python train.py --d_mlp=256 --tie_embeddings="early" --init_std_qkv=0.0618 --init_std_o=0.0106 --decay_shape="cos"
Each number is 50 + 12 x the weight over its row's rms, rounded and kept within 0 to 99. Layers, rows and columns count from 0. The size before them is the row's rms in percent of the matrix's.

# o: layer 9 attention output (transposed), 64x64, rms 0.222, rows 32-56, columns 0-63
# v: layer 9 attention value, 64x64, rms 0.238, rows 33-56, columns 0-63
o32 093:38 53 51 56 58 50 57 48 52 60 58 60 47 37 40 38 63 84 53 56 44 48 43 50 36 37 61 59 73 57 23 28 33 33 53 41 53 44 33 65 61 50 57 45 46 40 36 78 58 47 56 50 55 66 35 51 53 55 52 45 31 71 52 69
v33 105:43 49 49 44 40 50 31 53 43 34 51 70 73 37 48 68 64 54 43 23 50 27 62 48 64 47 66 40 29 63 71 54 50 42 55 53 67 50 55 54 55 31 49 43 33 51 57 52 67 63 46 30 50 51 17 48 50 62 58 59 55 48 51 62
o33 117:42 52 47 36 49 52 33 46 58 75 32 54 50 24 66 57 62 53 40 43 58 56 70 61 50 39 56 44 48 67 73 36 63 46 52 63 52 56 45 62 55 39 51 43 44 60 84 41 39 54 38 36 40 44 46 56 36 64 30 48 63 35 65 61
v34 087:50 53 47 58 49 46 45 57 81 57 59 74 63 51 74 29 49 47 50 36 50 78 39 52 42 54 29 67 43 50 60 38 43 44 51 48 31 57 50 30 51 54 57 73 59 39 55 54 68 62 36 46 48 32 67 56 54 45 53 67 56 48 56 72
o34 090:20 68 69 61 36 43 52 47 52 34 58 43 49 67 52 58 29 32 41 53 49 50 61 54 57 58 43 56 39 54 41 57 46 37 51 46 41 56 42 44 25 50 30 63 63 31 73 27 36 40 60 42 40 41 60 60 44 37 46 45 46 64 68 36
v35 096:46 33 47 56 62 58 19 48 45 54 46 64 63 33 38 36 34 53 62 85 49 51 51 60 45 78 52 44 45 55 73 36 55 48 31 54 46 47 50 61 39 50 52 47 48 50 47 43 66 46 67 50 46 59 54 64 42 38 14 43 55 50 43 44
o35 110:58 41 49 30 45 63 61 66 49 66 37 27 46 56 38 51 46 49 46 47 45 48 64 49 23 36 60 41 39 37 60 39 79 49 55 64 32 46 59 38 40 46 56 49 37 62 53 14 47 65 59 63 48 52 72 59 37 46 64 54 61 45 59 53
v36 103:41 30 52 52 65 62 29 43 43 44 47 54 38 57 34 60 49 53 41 73 62 54 65 65 55 74 49 46 67 41 62 55 57 59 59 75 61 54 52 57 64 60 31 43 65 39 47 46 70 36 57 63 48 41 40 62 44 54 25 44 62 43 68 33
o36 116:58 31 41 27 37 32 54 61 48 67 32 29 62 38 36 57 61 43 24 42 51 51 49 35 67 44 63 59 54 32 42 46 69 54 44 64 68 38 45 42 48 57 58 36 54 53 37 42 57 58 67 56 54 36 60 48 77 46 71 49 43 51 57 58
v37 090:46 47 50 52 60 59 29 53 47 60 76 21 63 60 63 44 50 43 63 66 51 59 33 47 64 54 82 47 50 29 49 77 48 47 42 54 57 52 58 44 54 51 66 56 58 48 39 53 43 42 45 80 33 54 63 48 37 31 48 42 69 50 51 47
o37 106:53 41 64 51 51 39 62 50 54 53 60 48 54 50 46 46 59 21 64 57 60 62 56 66 32 48 56 30 46 38 50 73 55 63 32 50 54 46 53 63 50 60 48 38 65 54 11 29 61 45 61 49 54 68 41 64 69 56 49 77 51 59 46 52
v38 078:66 29 59 45 53 62 37 35 28 48 68 35 55 59 83 73 70 47 30 49 58 57 41 51 49 62 43 43 47 58 39 48 54 58 53 51 45 51 63 40 38 37 35 31 53 45 57 59 61 52 43 49 56 49 26 39 55 54 19 43 55 44 52 32
o38 107:77 52 45 48 51 54 53 45 60 82 45 31 44 45 61 42 55 54 32 46 51 65 40 36 47 53 56 56 64 41 68 36 60 23 43 48 59 41 55 66 56 52 57 43 49 33 34 45 68 55 55 67 49 39 54 27 63 45 55 58 74 42 30 35
v39 112:62 37 67 56 58 44 46 47 44 55 59 74 47 45 65 51 51 52 59 59 79 46 47 55 40 52 29 77 71 41 33 64 59 47 53 37 52 33 81 49 61 53 42 56 57 50 62 49 36 44 44 58 68 41 52 33 52 48 46 46 20 52 55 36
o39 114:57 66 46 63 28 50 69 52 42 72 50 32 31 55 38 50 43 54 49 46 75 44 37 36 69 60 54 53 49 56 31 51 32 35 57 53 56 43 42 52 49 35 52 43 70 45 51 67 41 35 42 68 56 54 61 30 41 27 68 52 44 46 27 48
v40 093:50 23 50 35 25 46 63 65 54 61 52 46 57 49 38 68 56 48 46 52 46 48 38 45 49 24 60 54 66 50 57 55 65 62 56 47 56 68 45 54 58 38 62 60 46 22 36 64 58 44 64 46 53 20 40 42 38 54 60 40 68 36 53 70
o40 103:36 51 60 70 41 63 23 25 57 33 47 37 63 54 61 67 60 26 45 54 66 61 63 60 53 45 55 50 69 44 64 60 52 71 54 56 52 48 54 46 64 52 28 72 38 52 42 44 43 43 66 38 47 45 41 47 62 57 57 48 54 21 51 52
v41 102:60 41 37 52 58 44 65 56 64 52 40 30 42 68 74 57 54 39 35 54 54 59 51 37 66 52 56 62 12 32 38 60 49 60 66 51 74 59 60 36 57 39 60 50 41 57 36 50 55 73 54 51 42 54 62 43 41 64 50 50 69 47 63 60
o41 126:40 61 34 61 55 27 60 40 55 51 47 52 64 47 74 53 57 25 39 57 40 71 46 53 53 64 32 55 36 41 72 75 34 61 38 29 66 47 59 64 56 53 52 62 31 37 34 40 43 53 66 43 65 42 54 47 65 49 41 60 59 47 44 52
v42 074:49 47 40 57 41 57 57 51 47 23 50 38 62 55 58 46 69 65 52 32 34 31 65 44 61 61 56 58 71 56 58 56 46 55 58 58 89 35 60 52 71 45 58 41 48 72 61 46 45 58 65 41 54 53 56 49 44 65 46 52 25 46 70 54
o42 081:52 56 45 38 38 34 64 48 43 72 27 46 53 20 42 48 61 58 53 42 62 43 33 52 58 45 39 59 59 68 57 54 49 56 58 22 59 60 37 55 79 42 40 44 48 51 62 45 51 37 35 41 47 62 37 42 25 45 51 35 45 46 35 71
v43 090:68 31 47 57 41 50 62 38 38 42 61 42 47 73 61 33 60 45 35 76 46 47 55 41 47 37 32 63 36 49 34 44 54 69 51 37 74 47 49 38 41 36 24 30 39 59 52 50 59 53 41 58 47 71 51 51 41 67 29 45 52 40 48 50
o43 117:58 65 33 71 51 52 64 38 42 76 52 49 51 51 54 34 58 67 44 38 37 64 38 37 40 54 46 63 56 33 70 58 41 36 46 34 67 34 41 70 59 39 64 55 29 32 34 49 64 42 67 57 52 53 64 40 56 40 53 39 60 54 36 53
v44 095:58 74 47 72 43 23 42 40 56 59 28 54 62 54 66 67 44 51 57 47 68 52 61 56 49 65 32 55 53 52 57 55 48 46 46 74 59 51 68 65 52 57 56 43 63 59 60 53 58 28 48 31 47 38 52 58 49 56 28 54 73 67 37 38
o44 115:81 47 42 34 36 61 48 85 50 63 45 26 48 44 47 51 45 49 23 40 46 53 70 49 61 48 39 50 25 34 50 55 68 68 47 63 48 60 52 44 53 57 43 40 58 43 48 49 51 58 27 54 64 32 59 59 41 49 39 43 63 55 52 39
v45 083:54 31 60 28 42 69 53 47 50 30 39 48 31 67 47 38 41 40 32 55 26 48 61 49 61 47 28 60 47 43 47 52 32 65 71 24 57 65 45 35 51 42 55 41 35 56 36 52 57 76 63 57 56 50 58 64 55 51 63 40 39 48 54 58
o45 100:37 66 46 67 47 36 59 36 54 38 60 72 52 48 71 50 62 62 46 61 35 61 41 38 49 43 36 57 60 54 55 43 36 47 60 18 55 39 58 49 49 49 59 62 15 69 41 46 52 60 66 38 61 45 56 44 65 34 60 45 37 61 63 61
v46 109:41 40 40 48 49 32 75 45 39 54 65 36 39 69 52 56 38 54 68 74 55 71 60 60 52 46 60 31 69 50 37 66 38 54 43 59 46 71 27 57 50 59 60 56 24 38 40 40 43 39 61 43 60 71 56 52 49 53 54 41 43 61 40 42
o46 126:62 18 49 50 60 56 42 56 57 43 69 55 35 43 41 47 48 49 50 45 49 63 63 38 49 51 40 51 50 45 27 60 52 81 36 55 48 50 42 33 60 66 66 63 55 52 12 57 45 64 57 55 62 45 40 58 41 66 61 49 54 64 43 72
v47 101:41 61 49 34 60 66 65 50 53 37 58 46 38 56 49 48 30 46 62 45 48 62 46 58 66 31 47 52 18 33 25 51 57 59 64 29 37 46 50 30 35 73 51 40 46 74 41 58 46 66 48 54 51 50 56 57 73 36 61 48 58 55 48 47
o47 120:29 53 49 56 59 20 70 55 54 37 68 82 48 61 43 40 41 50 49 59 44 52 49 56 41 52 41 37 45 35 51 41 36 63 44 25 48 43 53 52 30 50 53 39 30 58 42 83 46 66 49 46 59 48 40 43 69 39 55 59 55 63 52 55
v48 096:64 48 50 46 29 50 57 62 64 73 22 75 37 43 38 36 51 43 44 65 63 48 45 50 40 44 30 62 48 51 52 46 60 62 33 57 56 57 47 56 56 40 40 58 53 26 41 54 59 40 44 73 63 25 60 36 37 60 54 65 53 38 63 61
o48 103:27 56 33 76 33 61 25 29 38 39 48 38 62 65 59 62 40 39 56 38 49 41 47 43 59 63 57 69 40 44 58 70 38 38 60 64 58 56 60 49 50 48 36 68 44 46 51 46 51 35 68 52 57 37 58 58 54 44 60 53 33 30 58 35
v49 104:27 55 38 52 50 36 40 55 48 50 65 59 53 59 42 73 64 54 49 36 66 56 53 58 62 39 36 69 77 59 31 35 39 40 56 50 46 51 36 57 42 60 79 60 60 31 45 45 35 64 46 43 31 50 71 43 44 51 62 63 43 64 53 47
o49 124:11 54 59 38 56 49 53 58 76 46 55 45 49 56 45 54 45 44 57 55 58 52 49 55 64 55 47 49 52 44 17 56 38 64 34 47 49 53 60 47 60 58 53 50 76 43 47 51 42 48 15 42 63 43 24 50 36 48 47 34 32 59 57 62
v50 101:49 54 59 66 29 49 53 44 42 34 58 69 60 50 42 25 39 53 53 60 52 29 54 49 60 34 60 54 49 65 42 54 39 45 48 72 64 51 44 67 35 49 45 38 52 64 56 48 21 38 56 34 79 68 57 38 45 52 56 37 33 61 33 49
o50 107:37 58 40 46 51 57 43 57 49 62 58 43 46 49 49 33 53 86 53 48 64 58 56 56 35 36 43 50 47 60 47 54 54 55 70 73 49 58 23 55 65 47 48 52 37 65 42 60 48 59 24 60 58 69 53 59 23 70 45 57 40 61 39 70
v51 098:34 67 42 47 47 70 53 59 60 36 77 47 53 45 52 42 41 61 49 56 36 23 41 61 38 71 50 61 46 52 51 54 60 50 56 42 52 28 36 43 52 61 61 44 38 61 58 45 52 55 76 35 44 61 83 43 48 56 46 61 21 50 48 49
o51 102:50 46 43 40 38 40 71 51 56 67 47 63 43 53 22 33 39 42 53 54 53 35 40 54 36 51 35 57 48 62 39 48 43 64 54 32 44 54 47 38 43 38 33 46 43 52 68 37 38 42 34 55 43 82 43 19 32 38 50 33 41 49 40 62
v52 097:60 50 54 56 57 12 61 47 47 41 30 38 52 61 42 32 54 43 59 39 70 63 68 57 50 19 55 71 40 40 55 41 56 43 33 42 57 62 62 57 46 40 62 71 58 58 35 60 35 48 44 63 42 42 39 44 40 58 47 34 57 55 35 53
o52 096:33 65 50 73 58 55 44 49 44 29 45 43 60 49 65 60 58 58 68 43 58 77 64 63 54 40 50 17 35 30 54 50 58 56 35 54 46 35 49 50 57 62 55 78 59 47 45 56 58 53 60 48 54 28 56 67 51 61 42 62 52 63 43 65
v53 085:44 32 60 41 48 50 40 61 47 39 52 48 27 33 25 50 47 48 37 43 53 49 57 49 61 85 56 49 84 38 51 37 48 49 65 40 40 31 38 40 63 59 28 42 35 58 60 51 57 65 61 48 52 60 45 33 49 49 57 63 54 37 33 44
o53 085:68 49 35 27 53 48 47 62 41 41 34 78 34 64 61 48 52 63 52 50 37 44 44 63 57 55 54 48 67 54 45 52 36 62 44 58 57 42 37 44 51 40 51 46 46 74 51 48 36 46 54 59 29 46 48 19 72 34 59 39 35 33 73 48
v54 105:50 38 57 54 42 58 42 49 59 44 43 48 50 54 60 41 41 36 50 29 65 32 51 45 57 76 64 43 19 48 42 40 36 46 39 68 39 71 59 50 37 56 52 44 59 52 41 48 50 46 46 69 77 59 75 39 61 54 23 59 66 59 60 46
o54 135:42 56 27 44 51 51 44 57 58 56 53 47 59 49 71 41 51 60 39 58 47 62 55 61 41 55 46 36 35 36 58 53 54 42 51 60 38 53 45 39 52 65 29 52 35 48 26 35 62 74 44 61 76 37 52 65 52 59 48 95 54 46 58 51
v55 077:49 44 50 61 50 58 28 55 34 30 64 45 44 56 37 64 58 30 42 46 43 40 31 53 78 59 56 48 51 41 32 40 32 51 65 64 55 52 55 50 50 62 49 26 56 42 45 59 34 52 31 75 56 43 67 28 43 49 40 43 76 47 54 47
o55 103:36 59 34 41 57 52 62 61 64 54 55 50 59 55 68 47 54 58 47 58 50 59 46 70 41 52 56 47 58 17 50 57 48 53 56 66 69 56 48 69 59 69 45 40 44 55 13 39 62 59 32 47 68 53 30 42 77 50 52 56 48 39 59 56
v56 103:65 63 54 49 72 38 68 48 42 63 36 17 45 55 44 52 54 49 46 56 51 70 57 33 37 46 75 46 39 39 33 49 53 45 48 49 54 54 68 39 50 37 68 60 46 56 39 51 29 51 53 52 58 75 41 47 65 48 40 52 46 56 21 31
o56 102:86 59 43 58 72 50 41 45 42 38 57 57 56 52 56 51 69 68 62 50 39 60 32 52 39 53 48 31 45 52 54 54 45 40 27 32 53 46 72 43 56 66 66 65 56 46 36 63 38 54 53 68 51 54 51 50 54 58 50 77 66 51 27 49